Each number is 50 + 15 x the weight over its row's rms, rounded and kept within 0 to 99. Layers, rows and columns count from 0. The size before them is the row's rms in percent of the matrix's.

# layer 9 MLP down (transposed), 768x192, rms 0.0805, rows 557-611, columns 0-63
106:58 49 65 58 38 59 41 18 41 74 36 34 45 48 31 62 50 39 30 54 36 41 57 43 63 49 43 58 52 47 32 50 51 32 74 69 51 39 36 41 64 34 60 66 35 64 38 62 83 18 43 49 68 67 46 45 51 48 69 58 48 47 81 42
096:56 68 46 58 57 36 88 59 19 53 56 32 70 57 28 74 55 32 67 71 48 49 47 66 62 64 36 47 31 54 23 50 68 36 59 58 49 42 62 33 61 34 43 53 38 60 32 26 42 26 54 56 40 67 62 80 59 65 61 85 59 48 26 47
093:45 57 40 48 75 44 46 50 57 29 69 76 67 36 53 50 34 35 54 33 55 63 76 70 50 44 68 30 66 50 81 54 28 52 65 45 33 62 42 56 48 53 32 63 50 62 60 27 31 62 37 45 65 68 26 11 41 57 69 36 45 42 46 17
112:50 47 45 24 47 70 53 48 34 58 17 45 53 49 48 59 16 54 53 21 49 62 66 56 54 54 35 61 60 42 51 62 38 88 86 31 66 63 38 55 45 47 26 69 49 64 47 50 52 33 71 40 37 54 58 54 38 63 59 55 64 50 58 54
096:58 53 59 63 46 43 59 49 35 50 32 40 53 29 57 38 57 62 46 59 47 44 22 32 51 71 53 32 17 31 49 26 63 77 58 35 70 60 59 56 30 52 41 53 34 38 69 54 67 47 55 53 38 48 42 51 27 43 27 62 37 50 35 50
091:34 34 44 50 68 80 52 66 62 63 55 54 51 56 45 39 42 56 54 72 50 39 29 54 42 58 44 33 57 54 66 12 37 46 53 31 66 41 69 37 74 53 61 66 69 70 26 58 40 71 41 61 46 36 67 33 42 61 46 62 48 64 82 12
101:07 72 55 55 45 62 31 27 61 63 22 68 48 48 69 76 36 58 42 46 50 27 43 54 74 56 27 51 52 61 87 62 50 67 32 44 60 79 26 43 73 44 69 43 28 19 75 42 29 54 19 25 47 31 67 96 57 60 43 49 44 58 71 43
097:53 40 56 71 38 21 58 39 58 68 71 32 58 61 33 64 34 40 32 40 36 76 53 57 63 38 53 62 50 52 40 72 76 73 59 48 56 74 33 49 41 57 39 65 30 48 38 83 64 55 60 30 58 63 32 21 27 43 41 61 74 39 34 51
099:60 58 38 31 67 58 14 48 59 38 65 74 37 55 38 70 38 64 64 55 32 72 51 43 58 49 50 52 51 39 73 28 43 57 34 49 27 42 80 55 54 34 72 26 69 64 40 54 35 67 58 43 38 43 70 49 33 27 32 48 61 30 71 54
093:26 50 27 40 95 88 54 51 42 66 74 68 34 43 33 66 07 32 64 29 65 48 51 52 57 49 77 48 41 30 52 41 41 62 58 51 49 32 50 64 53 46 41 48 44 72 35 34 35 72 32 44 50 36 44 57 52 34 49 62 57 66 34 25
101:54 54 56 54 43 36 52 40 43 62 40 49 57 44 34 65 51 41 67 42 62 35 67 23 62 65 38 63 67 60 19 37 52 47 50 80 28 46 57 47 58 54 42 24 41 59 55 44 57 45 54 62 59 60 30 46 37 48 54 45 52 69 22 46
108:48 63 45 33 66 52 35 77 58 22 55 24 56 69 49 59 46 39 78 45 62 38 37 26 61 14 62 69 33 73 68 40 42 62 63 64 49 21 54 53 58 47 31 30 46 62 52 32 59 55 55 82 39 66 38 49 55 63 54 48 26 48 61 45
105:36 58 42 74 27 54 59 63 52 73 54 33 46 54 45 51 87 54 44 62 70 42 47 48 46 53 96 63 52 43 59 24 36 32 54 55 52 65 50 46 24 56 48 68 28 52 60 30 58 36 48 42 33 36 69 26 57 42 55 71 42 48 47 43
106:33 58 09 74 35 58 26 45 50 52 52 67 50 34 39 43 25 58 54 62 55 36 45 57 34 51 52 29 52 64 51 23 34 36 23 40 44 26 66 56 80 56 25 51 31 42 45 35 57 79 11 66 64 47 55 76 48 45 32 53 49 55 53 61
098:74 41 51 61 36 80 50 30 60 95 66 49 35 21 50 48 60 25 59 32 56 53 53 46 46 58 51 53 76 53 68 57 59 60 44 57 22 81 21 49 46 52 39 58 47 47 67 46 33 54 51 45 49 45 45 34 38 37 39 56 80 47 40 85
096:47 35 51 64 29 50 39 38 70 51 55 41 41 46 53 73 68 67 68 90 62 47 66 48 56 44 44 61 03 46 42 51 31 51 42 46 75 55 55 59 16 55 54 49 39 53 64 38 46 47 32 32 77 55 39 36 45 58 46 61 75 13 34 54
092:55 52 59 76 40 11 50 42 29 59 36 34 64 53 53 62 50 62 48 43 41 44 39 40 61 60 39 50 68 52 32 62 81 43 43 46 51 44 39 28 27 70 63 52 48 53 56 64 71 46 52 68 33 85 58 80 16 60 53 72 62 57 71 43
111:50 13 15 62 58 36 66 41 50 15 39 52 27 78 36 52 52 30 41 16 41 49 80 14 47 63 59 32 71 44 37 68 47 38 38 46 65 65 63 56 48 31 56 29 58 80 36 66 53 63 57 79 64 73 30 36 57 39 54 68 81 58 52 30
108:52 66 66 26 37 70 51 58 61 55 65 32 46 26 43 45 41 76 44 52 48 55 52 59 48 61 62 42 70 39 56 58 53 51 54 38 39 37 35 46 61 24 41 37 57 24 38 42 67 43 47 39 33 61 34 70 35 78 86 39 41 79 58 32
094:23 49 52 36 42 37 37 40 54 33 56 48 65 26 66 56 54 54 46 51 27 59 33 66 33 41 67 29 68 41 35 53 59 59 36 24 40 69 58 54 57 64 55 30 52 47 38 36 48 45 79 31 57 36 78 64 53 39 26 50 35 69 64 61
126:35 13 41 72 59 56 42 43 64 60 49 50 62 28 28 45 56 43 61 56 66 54 42 70 58 27 41 60 52 34 79 79 61 73 56 70 55 53 71 55 55 47 71 56 46 52 44 16 62 67 65 80 75 20 37 61 62 29 50 36 43 42 26 44
094:56 24 50 76 51 75 22 48 52 57 46 31 65 66 51 45 49 53 66 44 26 68 27 69 77 50 48 26 72 49 67 44 57 64 66 63 70 55 43 37 66 61 72 44 59 76 57 51 53 50 55 32 62 67 41 27 46 45 56 75 68 53 84 26
100:47 52 48 60 60 39 68 61 61 44 54 39 48 30 34 41 52 46 57 40 66 57 58 71 44 68 52 33 71 40 47 49 63 60 31 73 63 50 26 57 36 83 19 63 51 53 65 33 20 61 46 33 46 46 33 61 59 45 36 47 16 21 50 42
093:51 68 46 53 55 57 39 32 32 29 43 47 47 50 62 35 42 77 53 55 55 66 45 45 61 60 42 52 34 39 54 62 45 35 27 28 71 77 38 50 57 51 53 49 34 46 37 52 40 62 52 41 41 44 55 70 39 33 47 40 57 77 60 57
105:55 67 27 39 66 47 22 62 50 44 62 50 46 51 52 72 40 65 63 47 62 48 41 67 59 48 56 58 55 69 37 51 60 36 66 44 19 50 41 38 86 59 48 40 62 55 53 20 27 35 31 51 50 65 72 64 12 73 30 59 35 41 54 65
099:46 50 43 45 47 36 61 30 12 62 51 58 49 50 57 65 46 56 52 74 52 49 09 39 48 47 23 55 82 41 66 48 57 37 44 47 51 30 57 26 41 56 69 75 34 59 41 39 27 13 57 60 30 44 77 24 54 33 58 36 47 53 40 55
109:64 56 46 45 78 99 45 46 45 40 79 82 45 26 40 43 48 43 55 34 72 42 67 49 51 46 40 51 62 45 41 34 69 63 57 18 66 35 65 65 44 79 96 49 47 37 71 39 33 35 54 41 49 33 46 38 68 57 59 55 41 78 55 35
105:47 60 91 66 54 73 52 44 32 48 59 41 20 64 80 19 50 44 63 58 41 66 27 62 31 49 54 47 47 42 49 63 56 28 78 67 77 40 46 52 41 53 72 46 43 34 75 51 58 47 62 42 35 22 22 25 47 44 54 61 49 61 53 67
091:15 43 58 50 37 43 51 39 27 58 69 60 20 63 56 42 60 55 53 69 58 78 66 49 33 40 33 41 35 52 58 19 43 42 50 72 43 37 53 50 86 51 77 58 56 57 31 28 34 25 45 52 76 42 33 65 51 45 61 45 66 35 73 57
101:45 47 62 50 72 64 53 41 44 57 44 28 55 68 39 76 43 71 55 79 80 51 64 57 23 46 27 40 44 73 48 54 40 30 80 40 34 43 32 44 37 28 51 32 46 39 55 37 29 87 61 61 47 23 60 69 61 63 63 52 52 50 41 61
103:78 57 32 53 61 36 48 20 20 40 40 47 33 38 57 26 45 46 36 55 48 63 52 50 48 63 49 63 39 47 25 51 34 49 50 67 44 39 46 44 44 65 91 42 14 50 66 61 48 09 50 65 43 52 53 22 41 22 50 67 47 29 63 46
096:38 32 23 52 65 47 79 41 41 65 39 56 53 65 66 51 55 47 00 70 58 48 44 32 30 17 46 23 34 41 58 30 42 28 44 49 61 47 40 23 68 59 44 59 38 57 41 65 30 70 53 54 47 53 65 54 37 53 52 85 31 18 52 39
091:39 54 33 52 50 60 51 54 33 45 48 58 36 58 71 54 26 69 35 48 56 61 27 42 65 53 44 76 58 53 64 53 64 32 37 33 37 64 21 75 42 70 36 50 15 53 52 61 47 49 67 63 57 07 55 44 43 48 33 24 22 46 67 40
088:54 38 49 59 45 56 31 38 56 38 22 44 68 45 62 25 55 74 51 53 35 19 50 49 19 37 66 51 50 47 40 56 54 60 40 39 47 59 50 65 58 52 32 97 36 70 55 61 43 35 52 55 66 23 41 49 30 39 58 36 52 40 41 25
132:23 53 42 80 71 61 52 74 52 36 50 34 30 52 40 42 72 54 63 26 00 38 60 50 62 49 43 47 80 39 64 38 55 58 34 54 50 26 54 35 26 46 36 22 57 59 53 46 49 65 62 35 74 26 61 46 62 55 40 25 63 60 63 55
105:54 64 47 62 58 62 78 81 75 57 80 48 76 61 31 38 51 29 52 59 67 37 65 41 45 38 62 68 38 36 41 49 48 47 48 47 55 36 44 63 47 49 50 58 65 37 67 74 42 65 51 44 73 57 30 27 71 39 37 62 49 43 37 50
084:43 41 38 72 73 44 53 61 69 61 45 75 35 41 46 64 30 68 57 49 44 46 30 52 39 43 53 61 91 65 16 67 57 44 51 66 28 55 29 33 63 61 23 38 61 51 42 67 29 30 60 60 47 47 47 53 61 75 69 38 53 71 55 55
093:63 62 53 26 46 30 45 47 32 64 62 71 51 39 26 28 69 53 47 16 59 42 31 41 69 45 40 51 18 22 44 29 31 63 66 69 63 66 52 42 60 89 66 51 39 65 54 50 38 59 40 59 47 32 50 80 36 56 59 41 68 74 55 57
093:68 56 41 50 55 46 55 60 61 57 49 54 59 24 45 60 23 50 43 54 33 52 64 58 73 78 58 48 69 48 49 42 49 50 84 62 57 53 23 60 14 86 63 35 53 52 54 51 84 35 42 58 56 90 41 53 51 52 61 44 56 54 45 49
091:39 22 55 67 43 68 69 26 40 44 58 28 47 39 50 57 46 42 58 48 12 75 43 61 75 37 47 63 16 66 45 47 39 39 48 65 43 51 71 42 49 61 45 55 43 45 57 47 80 51 53 32 55 72 63 33 57 30 57 69 47 22 63 40
096:12 59 46 56 33 48 58 58 70 62 35 91 41 43 75 91 48 50 63 49 36 45 55 09 73 73 69 44 54 65 64 46 49 42 50 39 27 31 80 45 55 32 26 26 24 59 50 56 39 45 50 58 41 65 32 58 59 29 63 74 47 55 56 22
113:43 68 37 75 90 41 20 61 32 30 76 59 38 49 28 66 36 45 53 50 74 74 51 39 61 41 76 61 64 47 45 21 57 31 43 41 48 26 57 50 38 49 54 15 38 71 62 58 36 32 62 45 44 37 41 52 51 38 49 64 67 37 74 90
093:50 41 22 53 29 86 29 69 23 60 19 77 56 43 71 40 51 43 47 51 43 29 49 40 57 43 59 33 62 47 57 54 31 58 52 29 36 57 24 33 90 40 42 56 31 64 60 53 59 35 43 53 61 29 49 56 56 54 22 64 74 73 55 55
098:52 27 53 61 48 48 54 41 56 46 31 55 26 71 52 51 43 29 43 37 30 60 39 58 70 53 52 29 52 22 41 68 55 41 48 70 50 49 28 58 77 57 83 59 68 58 57 72 68 37 37 41 20 26 36 35 57 44 42 19 48 43 51 53
095:51 20 29 43 49 67 72 48 47 41 34 38 45 75 44 56 41 60 50 67 62 66 20 56 38 57 82 69 43 76 54 27 35 66 64 58 42 57 82 49 37 57 47 42 28 53 52 72 41 39 40 69 78 53 61 51 63 69 43 71 26 42 37 50
106:38 65 76 54 48 65 32 41 53 63 49 37 56 25 39 60 57 51 54 54 25 43 65 65 45 61 69 40 51 35 42 47 55 65 61 62 36 47 45 46 50 49 67 05 59 68 47 47 88 44 28 68 60 73 46 67 30 39 19 73 29 72 26 38
092:40 66 69 57 56 52 48 49 62 79 28 30 44 57 58 40 55 31 62 48 47 37 30 53 58 56 41 68 31 35 28 25 46 52 35 19 57 76 36 50 17 30 19 49 63 49 66 82 37 60 79 16 28 33 59 47 47 66 57 66 48 61 40 27
098:36 69 66 71 54 51 43 44 60 43 64 64 52 58 43 38 63 48 69 46 59 44 57 58 33 64 48 55 19 54 73 55 99 62 60 68 50 73 29 31 65 58 34 68 66 44 58 43 46 32 53 49 29 54 59 62 59 35 52 37 42 07 34 65
112:32 53 56 30 24 79 81 49 41 70 63 54 76 36 65 61 57 39 64 48 59 50 61 46 38 53 60 45 39 51 78 21 53 49 43 67 56 39 50 26 50 70 40 57 49 35 51 44 39 31 37 48 73 44 36 49 53 36 59 70 47 34 56 59
089:46 57 41 60 26 38 82 45 54 58 49 66 39 33 42 63 42 53 40 42 46 61 44 68 79 27 51 59 48 48 34 64 37 72 64 56 45 61 48 27 57 45 38 37 38 48 38 66 26 56 52 76 84 54 38 38 49 37 15 51 84 43 36 44
099:50 30 50 41 39 60 42 30 46 45 48 23 61 62 53 46 54 50 65 50 46 36 43 46 37 64 42 58 19 62 61 24 55 78 28 46 78 51 50 47 72 43 55 18 53 22 50 56 60 50 75 48 37 49 43 42 41 53 25 84 47 51 44 37
094:43 30 34 45 63 63 43 57 24 69 66 68 46 11 51 18 69 65 44 33 51 54 41 34 86 66 49 52 18 58 61 44 45 39 44 31 33 70 40 75 61 74 52 47 47 62 33 28 50 70 47 64 54 35 43 46 51 50 33 15 69 59 56 41
091:40 50 62 58 89 76 63 56 62 28 44 45 68 54 48 46 56 73 44 55 39 34 41 76 51 29 27 56 47 49 81 52 39 54 35 58 52 33 61 80 51 62 44 45 51 58 56 65 25 49 62 37 62 45 49 49 10 41 33 49 75 44 62 44
097:39 59 63 65 61 40 50 44 73 63 33 21 71 39 50 86 35 79 65 68 42 41 59 79 56 53 27 56 68 44 55 48 50 31 36 45 22 55 21 55 46 54 59 48 43 62 58 55 43 30 50 35 74 38 40 40 49 26 69 45 63 52 34 42
092:36 35 66 60 47 47 38 48 58 39 28 49 60 57 54 74 36 43 66 35 09 33 42 85 29 11 53 50 49 54 45 47 59 37 46 53 53 48 52 67 41 64 68 31 32 64 34 57 63 47 65 43 46 80 35 42 40 44 53 54 59 49 69 81
# layer 9 MLP up, 768x192, rms 0.157, rows 558-611, columns 0-63
098:64 20 38 46 53 81 73 18 49 40 49 53 23 34 43 19 87 65 46 54 59 54 49 25 42 46 54 47 79 41 43 30 50 48 47 50 71 48 68 42 38 57 73 42 50 28 13 55 54 62 43 39 38 61 58 65 29 52 57 39 40 66 60 18
105:35 54 29 52 69 24 42 60 31 31 38 45 43 53 52 54 58 24 70 50 41 64 22 52 54 44 59 40 57 43 36 47 47 41 60 70 64 44 49 55 48 54 78 28 33 53 56 52 35 34 54 64 66 23 52 50 57 70 56 59 20 51 42 77
103:62 56 61 81 43 56 43 31 53 68 57 57 38 53 44 69 57 57 63 48 37 39 43 09 42 51 59 39 39 29 39 22 70 35 58 64 43 60 51 33 52 48 61 56 63 78 52 70 58 58 41 39 45 73 31 35 47 50 34 35 76 50 27 30
105:64 71 51 49 72 31 64 35 53 61 62 27 59 35 28 44 56 49 43 52 25 67 37 51 50 32 52 44 73 32 38 46 29 54 30 45 85 63 50 57 65 48 53 44 30 62 45 25 47 40 54 51 24 39 43 70 58 04 55 44 50 53 31 71
098:48 57 68 58 47 32 28 64 42 67 56 66 65 61 48 38 30 38 42 52 48 48 53 52 43 39 64 44 63 31 47 49 28 72 84 51 61 55 71 50 47 39 37 57 51 45 33 32 59 24 76 11 38 35 53 45 18 57 62 33 41 57 57 59
105:34 52 47 40 55 64 65 54 61 45 44 25 86 34 64 64 49 54 33 57 38 78 40 65 57 63 25 71 72 37 45 63 83 49 56 77 77 59 21 47 40 50 43 32 51 36 47 37 58 15 65 57 31 59 38 57 51 48 58 48 57 48 60 42
094:30 48 58 52 56 49 43 51 58 41 35 52 45 61 63 43 65 35 25 50 37 74 80 28 45 37 39 42 36 50 50 58 54 50 54 35 52 78 49 45 62 55 37 65 64 15 48 50 50 56 35 50 39 59 35 65 42 61 56 40 34 46 33 53
099:64 74 73 14 09 35 35 61 57 44 63 50 54 71 54 50 66 32 59 31 49 50 57 38 22 30 33 62 53 24 48 44 55 56 53 41 64 54 34 69 38 39 32 70 60 80 56 50 43 43 60 74 78 56 44 57 51 53 37 35 47 06 61 40
098:80 70 23 40 47 27 51 59 55 48 25 79 52 49 52 56 41 72 54 49 11 66 52 36 51 40 53 77 52 44 57 48 66 21 54 59 59 78 62 36 56 46 53 55 70 35 64 51 64 57 57 66 41 26 48 62 49 57 45 51 79 40 60 39
080:74 36 47 45 59 46 41 57 62 37 65 48 30 52 54 65 47 66 36 57 55 28 32 51 41 48 64 61 41 22 62 37 34 73 56 40 54 55 28 46 09 36 65 58 66 51 61 54 16 36 68 37 50 46 75 57 49 49 79 63 68 28 67 50
093:38 76 64 77 34 61 39 59 54 78 51 44 25 62 63 41 68 69 43 72 50 56 61 54 74 37 48 46 58 44 61 73 45 60 49 48 56 30 30 29 39 53 40 60 44 58 24 38 66 43 61 31 62 56 65 41 62 38 57 39 68 57 76 64
109:37 73 61 36 46 53 54 60 60 57 56 48 47 48 43 63 21 56 24 18 36 65 43 37 40 57 44 60 62 65 65 46 53 56 55 64 41 67 64 57 57 09 65 54 46 74 36 17 55 73 35 63 73 20 52 55 44 61 60 35 60 61 62 49
103:54 35 46 65 57 37 71 55 61 67 46 26 37 83 58 52 69 49 57 27 70 53 42 66 69 48 63 62 33 55 57 56 24 28 27 47 37 36 47 35 38 28 51 53 66 20 62 70 56 43 36 62 74 21 58 70 54 32 14 46 23 49 63 56
095:79 56 66 44 48 41 62 51 59 37 75 76 35 75 53 51 52 63 54 47 60 51 47 29 42 51 59 45 42 31 32 08 39 41 46 53 68 44 42 45 39 45 32 57 43 44 47 70 53 62 39 56 48 59 71 62 52 38 45 48 56 28 43 33
105:34 31 55 48 47 59 50 53 58 08 55 71 55 81 54 41 41 45 40 62 29 41 54 58 35 39 17 66 59 33 50 27 66 79 73 47 40 68 44 65 56 57 61 45 42 38 53 63 58 29 56 48 27 59 56 53 50 66 50 30 84 33 46 28
096:51 57 44 50 44 80 46 49 53 64 43 44 47 38 60 57 48 25 54 40 50 54 52 58 34 41 45 62 52 32 75 34 16 61 37 60 52 76 77 46 55 37 30 22 51 54 53 43 56 37 80 31 29 80 73 44 23 49 43 31 43 33 18 43
093:53 68 77 36 52 58 32 72 53 51 44 51 68 48 78 46 51 55 47 77 71 28 38 62 31 48 57 67 45 52 58 23 59 81 55 48 21 34 47 49 45 64 30 68 56 40 38 37 36 54 39 48 74 39 84 45 47 71 63 39 11 58 76 62
097:52 54 30 50 31 76 56 53 55 37 61 46 34 41 44 67 62 40 36 63 50 53 37 51 34 48 53 76 62 34 35 42 76 49 32 48 41 61 59 64 32 64 51 47 69 51 64 45 57 50 39 69 50 62 36 46 53 35 55 49 73 22 28 49
091:26 41 21 54 68 45 54 39 56 55 53 39 53 32 48 41 14 80 57 66 54 54 50 60 80 63 45 46 36 40 44 89 60 29 75 44 44 39 47 56 79 60 72 34 35 47 45 31 41 56 61 93 31 38 34 40 24 41 58 67 69 43 50 53
094:58 65 35 32 44 62 47 43 43 64 43 55 44 49 45 65 48 59 77 48 87 50 40 40 53 41 34 61 69 38 57 64 50 33 59 47 52 47 55 49 50 37 60 52 64 56 48 48 51 86 81 52 66 28 59 60 54 57 42 24 22 38 66 56
095:52 84 44 31 40 28 71 71 57 48 35 58 39 53 42 58 52 31 42 61 57 54 49 33 44 44 73 69 24 29 24 55 64 49 68 79 55 43 63 66 23 54 39 39 32 50 50 49 49 30 34 70 17 51 42 53 89 71 74 38 56 49 33 75
099:68 58 29 29 46 65 43 45 26 48 58 52 54 57 43 59 57 60 27 34 56 56 67 31 56 58 44 40 18 39 48 63 56 45 83 45 70 57 56 60 08 43 59 37 49 65 55 47 52 45 54 72 59 42 63 54 48 54 54 27 80 46 73 83
100:78 27 53 68 47 36 67 67 70 44 56 53 44 61 33 85 70 38 56 66 48 66 56 35 50 18 50 71 40 66 77 32 43 31 59 61 59 36 68 58 63 46 53 68 72 54 68 51 57 55 40 72 53 54 70 31 55 58 31 57 38 15 60 53
104:35 49 70 55 95 75 67 26 52 47 26 50 34 76 83 50 51 61 52 36 45 43 34 41 81 75 50 39 52 54 47 75 30 29 37 60 21 69 49 45 68 41 76 53 34 54 52 46 55 20 83 28 57 57 68 37 33 53 35 38 47 43 59 57
097:39 67 31 60 42 23 46 59 43 22 76 69 60 62 23 77 53 27 60 61 72 66 54 36 40 50 57 60 32 62 01 43 70 58 45 70 51 81 51 61 62 50 78 64 40 62 42 44 64 63 49 61 31 42 47 58 56 63 73 70 38 59 56 34
107:41 35 48 52 59 31 63 75 55 79 56 57 61 86 33 37 48 24 49 54 54 49 59 43 39 30 40 51 77 14 41 76 51 40 69 48 61 53 37 20 69 51 58 67 83 50 43 58 38 56 35 64 49 38 44 50 59 79 55 25 37 64 60 42
116:40 65 63 69 53 58 42 39 60 52 59 42 54 67 39 40 39 20 42 29 42 42 31 40 63 43 39 55 48 28 41 54 44 16 75 51 43 55 99 83 48 36 24 41 77 52 58 20 57 51 43 65 26 47 46 48 36 68 32 57 49 53 62 19
107:53 48 55 31 67 75 28 49 63 33 56 73 70 36 52 40 47 59 64 32 43 56 48 33 34 44 13 40 23 89 25 44 56 69 53 45 58 60 46 60 52 30 41 52 56 57 55 69 54 23 58 60 63 34 56 56 32 84 67 25 40 39 66 54
110:58 30 66 51 37 49 31 56 96 56 68 40 49 65 29 35 64 13 54 52 63 71 67 15 36 37 47 54 45 42 59 45 57 65 39 47 57 60 48 52 46 36 48 58 36 50 42 57 27 61 42 61 51 39 43 75 48 50 30 56 51 44 43 68
095:66 33 45 55 33 50 40 36 40 34 37 75 53 55 75 61 31 76 44 27 39 36 48 63 57 63 27 59 62 52 36 37 52 44 55 67 53 53 60 29 37 29 46 76 71 59 51 55 66 66 35 43 66 61 51 49 31 71 50 35 51 30 26 23
108:38 65 25 56 38 61 14 52 51 55 54 48 49 55 73 34 73 62 69 90 29 54 84 45 33 24 52 51 40 46 57 51 41 47 53 41 68 37 43 48 50 56 66 41 66 89 48 46 39 47 70 12 51 51 43 46 45 25 44 23 39 56 41 88
094:65 32 63 37 41 32 48 71 54 65 53 59 25 43 40 63 48 48 74 51 52 36 40 40 65 36 75 48 39 44 25 63 52 52 42 38 80 31 58 41 42 46 79 69 65 51 70 71 35 66 66 50 30 55 49 67 65 57 80 62 99 36 57 79
093:27 66 49 44 60 47 57 54 38 17 61 42 39 53 29 35 34 39 56 80 32 70 56 58 54 56 48 53 22 35 48 69 37 62 54 44 37 47 25 31 74 60 89 49 64 55 22 45 63 62 33 73 55 54 43 46 19 66 27 39 25 26 53 57
119:24 82 30 76 58 53 54 67 63 51 64 36 21 51 36 31 63 57 74 36 22 67 70 58 71 48 41 59 52 54 77 60 84 48 55 59 52 42 27 24 45 40 20 47 56 37 31 38 58 63 72 65 63 25 57 74 38 55 62 53 50 39 35 55
096:45 33 56 40 52 42 47 32 58 61 18 45 60 55 65 56 44 49 61 49 41 63 54 55 86 53 68 50 15 58 34 35 51 58 48 77 50 49 25 56 59 52 39 83 50 59 42 65 40 54 37 34 47 99 46 64 31 31 53 52 55 53 50 49
088:57 43 51 65 19 66 30 56 30 50 36 72 48 36 54 42 44 60 61 63 48 41 55 38 38 44 89 57 42 60 60 43 51 43 65 46 65 49 63 62 09 41 48 59 52 40 54 81 55 63 44 41 68 70 36 39 47 49 56 71 45 46 41 48
103:46 54 43 55 44 60 39 49 53 41 44 46 28 39 30 69 47 73 80 44 62 54 40 77 68 36 64 63 23 65 75 36 57 47 50 30 17 59 55 62 31 41 51 09 69 50 47 80 40 54 55 47 56 79 45 56 67 63 11 57 28 60 69 35
099:24 41 43 45 36 68 67 58 58 26 55 54 56 32 52 41 43 46 64 60 26 29 36 42 64 32 83 52 30 84 56 43 47 22 27 10 58 43 57 66 54 51 29 41 64 52 57 59 78 34 61 64 79 61 45 56 52 47 31 35 27 40 46 55
095:54 45 86 61 60 43 47 48 30 37 48 21 51 59 57 46 46 77 41 71 75 33 73 65 46 36 58 47 41 65 66 56 40 48 73 22 50 33 50 70 42 28 45 46 50 58 44 28 51 70 37 64 69 64 61 83 17 25 66 69 52 43 19 38
102:69 67 48 50 45 40 48 72 43 70 65 41 69 60 42 36 58 48 12 49 48 50 41 46 43 49 41 42 45 55 68 13 30 27 43 51 44 49 43 46 62 32 43 47 56 32 54 52 73 44 56 38 46 23 41 33 33 69 80 56 49 56 46 45
107:36 69 52 50 40 39 57 46 42 38 67 33 31 78 48 44 46 73 50 35 55 80 44 29 43 29 63 65 72 34 63 46 61 52 75 50 63 67 62 11 34 37 57 47 77 76 27 69 38 59 51 34 29 60 41 54 31 50 48 27 64 54 58 55
107:43 54 78 46 49 52 76 59 41 79 17 39 61 34 43 50 62 46 31 47 58 71 65 39 16 63 42 40 51 41 56 67 42 55 51 30 36 35 38 57 46 52 68 53 58 19 60 60 83 53 33 52 48 66 59 39 52 51 81 37 52 21 60 58
103:61 68 73 90 70 50 61 23 43 57 40 43 43 41 46 53 35 70 85 51 68 27 70 16 41 70 41 48 31 27 61 32 32 42 42 64 39 58 55 43 27 24 53 68 52 51 59 45 35 29 57 54 27 40 42 74 38 62 47 41 73 63 34 57
096:79 37 52 68 33 35 34 35 54 59 37 57 45 71 15 42 50 41 37 49 27 67 44 48 25 65 29 81 50 48 75 46 20 41 78 49 69 53 64 67 35 65 15 65 50 37 59 18 59 68 55 56 51 49 56 82 31 55 65 38 33 44 51 39
095:70 50 46 31 44 35 65 51 65 45 65 43 48 46 20 51 61 13 42 37 52 66 76 56 33 25 21 74 44 39 52 67 43 49 64 41 49 45 43 52 59 59 45 62 56 34 72 48 73 48 70 63 36 51 41 39 31 51 42 40 38 42 28 44
098:40 51 35 59 40 58 59 69 56 37 54 45 52 64 47 49 79 58 73 51 51 52 36 56 45 35 49 67 67 46 81 56 55 41 64 63 73 36 52 44 50 56 52 14 66 55 53 44 45 13 57 50 79 59 65 50 66 30 45 59 66 49 97 46
085:87 28 53 34 69 21 59 58 57 58 35 66 43 47 38 37 38 60 14 65 49 46 39 36 60 56 54 64 00 54 51 44 30 50 60 51 63 54 35 82 60 24 45 53 52 39 46 45 41 61 80 63 25 73 54 56 39 51 61 60 20 68 62 51
107:51 69 50 35 58 59 59 72 62 69 62 54 56 44 45 44 29 35 43 29 80 47 61 49 43 47 57 50 47 46 55 79 56 73 85 42 41 65 31 53 63 57 32 44 80 28 47 41 30 77 58 67 69 46 60 52 65 69 42 64 39 55 63 21
093:31 51 64 45 54 64 73 45 69 78 69 62 44 44 56 36 99 19 56 56 74 43 76 36 38 66 34 56 26 47 57 31 60 35 67 41 44 49 28 60 51 41 59 47 45 46 80 37 57 58 39 62 52 46 60 62 24 73 58 28 53 63 33 62
109:44 61 37 63 27 55 45 41 37 46 51 46 66 80 44 52 68 43 16 55 58 46 59 16 06 45 37 70 43 45 65 67 67 25 49 56 37 58 46 50 40 43 31 80 55 44 68 42 73 51 48 57 44 83 43 71 57 46 46 15 27 63 39 96
092:42 61 49 68 43 63 49 21 50 33 50 47 60 78 48 65 41 52 84 20 21 48 59 20 58 14 59 59 60 51 65 42 66 50 58 16 41 69 60 38 00 19 43 73 41 47 55 50 60 45 50 48 46 60 48 57 49 43 53 58 40 49 37 75
098:79 64 50 68 42 57 59 32 42 68 40 60 50 50 58 29 40 29 62 31 65 33 70 27 32 49 33 48 36 38 38 39 51 48 82 39 57 34 72 81 49 20 51 44 46 44 73 28 44 19 55 89 51 64 36 41 37 65 38 51 35 74 54 62
096:69 04 48 43 33 65 43 43 52 72 34 81 41 60 64 78 41 48 36 35 58 70 41 07 39 76 42 41 63 51 40 58 45 56 59 61 54 47 41 28 31 41 40 42 38 64 17 79 44 41 58 46 56 37 38 63 50 70 45 44 73 60 62 50
101:66 39 80 42 51 76 53 35 46 64 51 47 34 45 67 64 67 63 55 23 41 41 28 53 42 59 57 55 57 53 63 40 26 31 68 45 64 73 64 41 50 40 55 79 55 42 54 45 34 37 50 53 39 69 61 54 58 43 40 62 65 49 33 28